Part of a small language model's weights.
Training: a variant of Muon for these matrices, 739M tokens, 5639 steps.
Each number is 200 + 20 x the weight over its row's rms, rounded and kept within 0 to 999. Layers, rows and columns count from 0. The size before them is the row's rms in percent of the matrix's.

# layer 4 MLP up, 1472x448, rms 0.108, rows 1130-1133, columns 0-111
102,174,199,192,192,233,180,176,204,181,241,210,186,227,194,194,217,184,217,199,191,179,223,214,168,213,195,187,188,225,172,205,189,189,217,207,241,189,166,217,203,195,213,195,191,196,213,213,236,168,229,205,200,215,193,218,209,208,214,165,195,210,194,220,220,239,215,189,221,202,173,181,174,194,217,205,198,213,202,202,176,227,145,224,160,178,231,196,223,201,196,206,181,203,169,214,237,199,199,197,161,225,171,203,227,192,202,217,200,192,212,221,182
103,223,215,190,241,181,176,220,172,182,181,206,227,195,173,198,196,200,253,229,209,206,198,194,257,223,208,216,204,206,182,189,218,193,222,188,215,206,211,189,197,213,192,207,200,228,224,188,192,211,208,194,193,180,209,248,216,208,207,216,194,198,213,218,171,194,190,191,197,183,183,201,186,180,206,234,179,169,224,156,193,183,194,189,219,170,217,198,204,213,195,199,210,204,190,195,226,222,191,203,163,186,240,162,190,236,213,160,200,204,203,204,209
103,190,207,208,153,176,151,233,197,192,173,201,206,204,181,184,202,208,194,224,175,182,212,212,241,183,202,175,213,195,249,187,181,208,251,229,195,212,176,199,194,168,203,183,196,207,208,217,194,206,168,229,201,225,211,200,189,198,188,235,174,245,199,195,205,194,191,204,209,198,178,172,201,219,191,212,186,229,211,194,254,201,183,156,190,179,202,217,178,185,198,194,225,207,212,227,190,243,213,206,223,175,217,182,207,220,172,220,230,181,178,216,169
095,201,201,241,171,198,248,229,181,175,227,211,213,193,186,193,205,177,173,164,193,238,197,197,189,195,199,197,158,194,216,170,210,178,190,266,193,215,189,190,169,201,221,214,226,191,215,171,195,180,233,197,211,239,260,181,190,229,192,201,154,184,181,191,207,211,219,193,189,157,228,204,209,219,217,199,242,167,216,219,200,212,240,181,196,219,185,213,193,204,180,162,217,217,194,192,201,173,190,188,202,184,230,197,215,189,215,199,207,196,217,217,197
# layer 4 MLP down (transposed), 1472x448, rms 0.0305, rows 1130-1133, columns 0-111
100,206,202,207,223,190,214,198,197,200,216,198,190,210,224,192,194,180,194,224,202,205,188,179,195,209,197,214,228,216,215,205,215,184,173,187,170,205,204,193,191,205,211,194,200,208,216,207,173,200,214,206,196,169,179,179,197,201,180,226,207,199,182,193,211,206,202,220,175,203,183,213,215,185,191,215,180,202,209,213,198,218,230,197,219,172,183,210,181,218,197,216,207,211,230,198,170,227,195,208,234,181,195,176,191,203,167,177,208,185,162,185,189
103,220,227,156,192,227,221,184,226,171,195,219,171,212,230,188,184,226,194,211,202,201,199,159,246,191,235,182,174,199,172,241,178,223,198,237,199,203,194,192,214,192,217,173,213,206,219,191,192,186,236,218,183,165,211,183,221,239,159,213,214,190,235,221,141,203,217,210,205,221,197,180,191,205,187,244,211,177,197,239,205,180,215,216,226,203,187,220,186,207,220,222,236,204,217,189,165,190,210,201,205,211,181,206,228,188,181,202,212,173,214,206,194
099,186,200,192,220,215,224,170,223,208,191,204,214,166,211,212,222,163,176,174,220,183,197,224,182,199,220,192,211,200,192,205,207,216,164,199,215,174,209,164,200,215,183,219,198,194,210,149,199,210,242,197,183,207,218,193,205,199,228,198,205,157,227,203,211,199,199,185,222,198,237,192,187,192,233,184,223,208,228,193,169,188,196,250,197,202,196,146,235,202,196,224,184,175,180,191,175,190,198,177,202,220,178,245,234,187,200,172,171,216,207,189,224
095,232,220,151,225,216,184,177,206,192,184,203,171,167,204,213,201,203,196,225,200,151,206,184,230,205,203,201,198,195,189,229,188,197,176,201,193,187,181,198,229,212,197,174,212,219,201,198,220,214,188,214,175,188,147,214,225,170,189,184,235,202,230,209,222,217,176,227,223,225,184,200,184,183,204,198,173,252,161,176,205,182,173,202,242,202,167,176,213,186,244,224,212,205,231,212,187,195,206,203,194,223,205,195,204,193,197,237,211,226,185,216,245
# layer 4 MLP gate, 1472x448, rms 0.104, rows 1131-1134, columns 0-111
099,189,217,240,217,173,187,192,192,209,197,220,206,217,197,212,188,211,176,201,206,189,197,191,151,193,150,219,196,216,177,176,179,169,198,213,182,210,180,209,197,170,158,211,202,220,216,226,217,187,192,201,197,230,205,215,159,182,206,185,146,214,215,235,203,216,215,211,238,238,221,199,177,227,222,204,199,235,207,181,167,177,186,180,213,221,194,226,230,196,216,190,192,194,194,195,216,224,165,188,162,178,224,217,134,189,211,187,194,218,190,188,214
099,226,213,183,167,204,208,204,190,244,200,201,208,195,202,205,191,198,221,216,176,190,216,205,188,216,227,203,223,217,199,201,210,227,227,211,189,218,256,198,182,182,190,184,171,187,187,218,178,208,221,211,205,181,219,195,201,217,177,239,205,241,188,202,203,186,175,227,216,219,201,237,173,174,232,206,161,187,179,214,234,205,198,192,215,217,212,222,199,205,190,158,211,184,194,205,203,223,172,184,232,201,223,215,198,191,186,251,212,193,178,242,184
097,243,186,190,183,212,181,233,203,208,212,207,211,220,196,193,230,226,208,205,221,238,207,177,208,211,212,187,219,196,201,229,213,203,188,179,175,209,201,188,206,224,208,239,212,213,212,200,195,226,231,172,186,212,181,210,223,214,242,193,186,237,247,217,222,200,198,205,169,201,202,168,203,192,204,213,158,211,199,214,209,222,180,225,250,206,174,204,215,187,171,197,215,179,240,183,193,183,199,195,195,180,220,177,167,226,205,186,198,197,209,169,201
094,173,219,185,205,189,202,171,194,220,196,205,206,217,179,155,173,143,180,206,210,242,214,227,197,194,211,189,205,193,217,224,195,201,225,235,233,192,196,196,199,259,184,181,166,181,206,216,215,181,205,212,188,201,198,204,186,184,205,233,202,217,203,188,210,227,216,213,159,179,189,157,172,174,197,201,153,188,216,186,181,219,196,187,171,189,178,211,195,156,234,219,219,193,152,210,190,185,201,244,233,186,179,185,172,190,202,170,225,191,154,188,235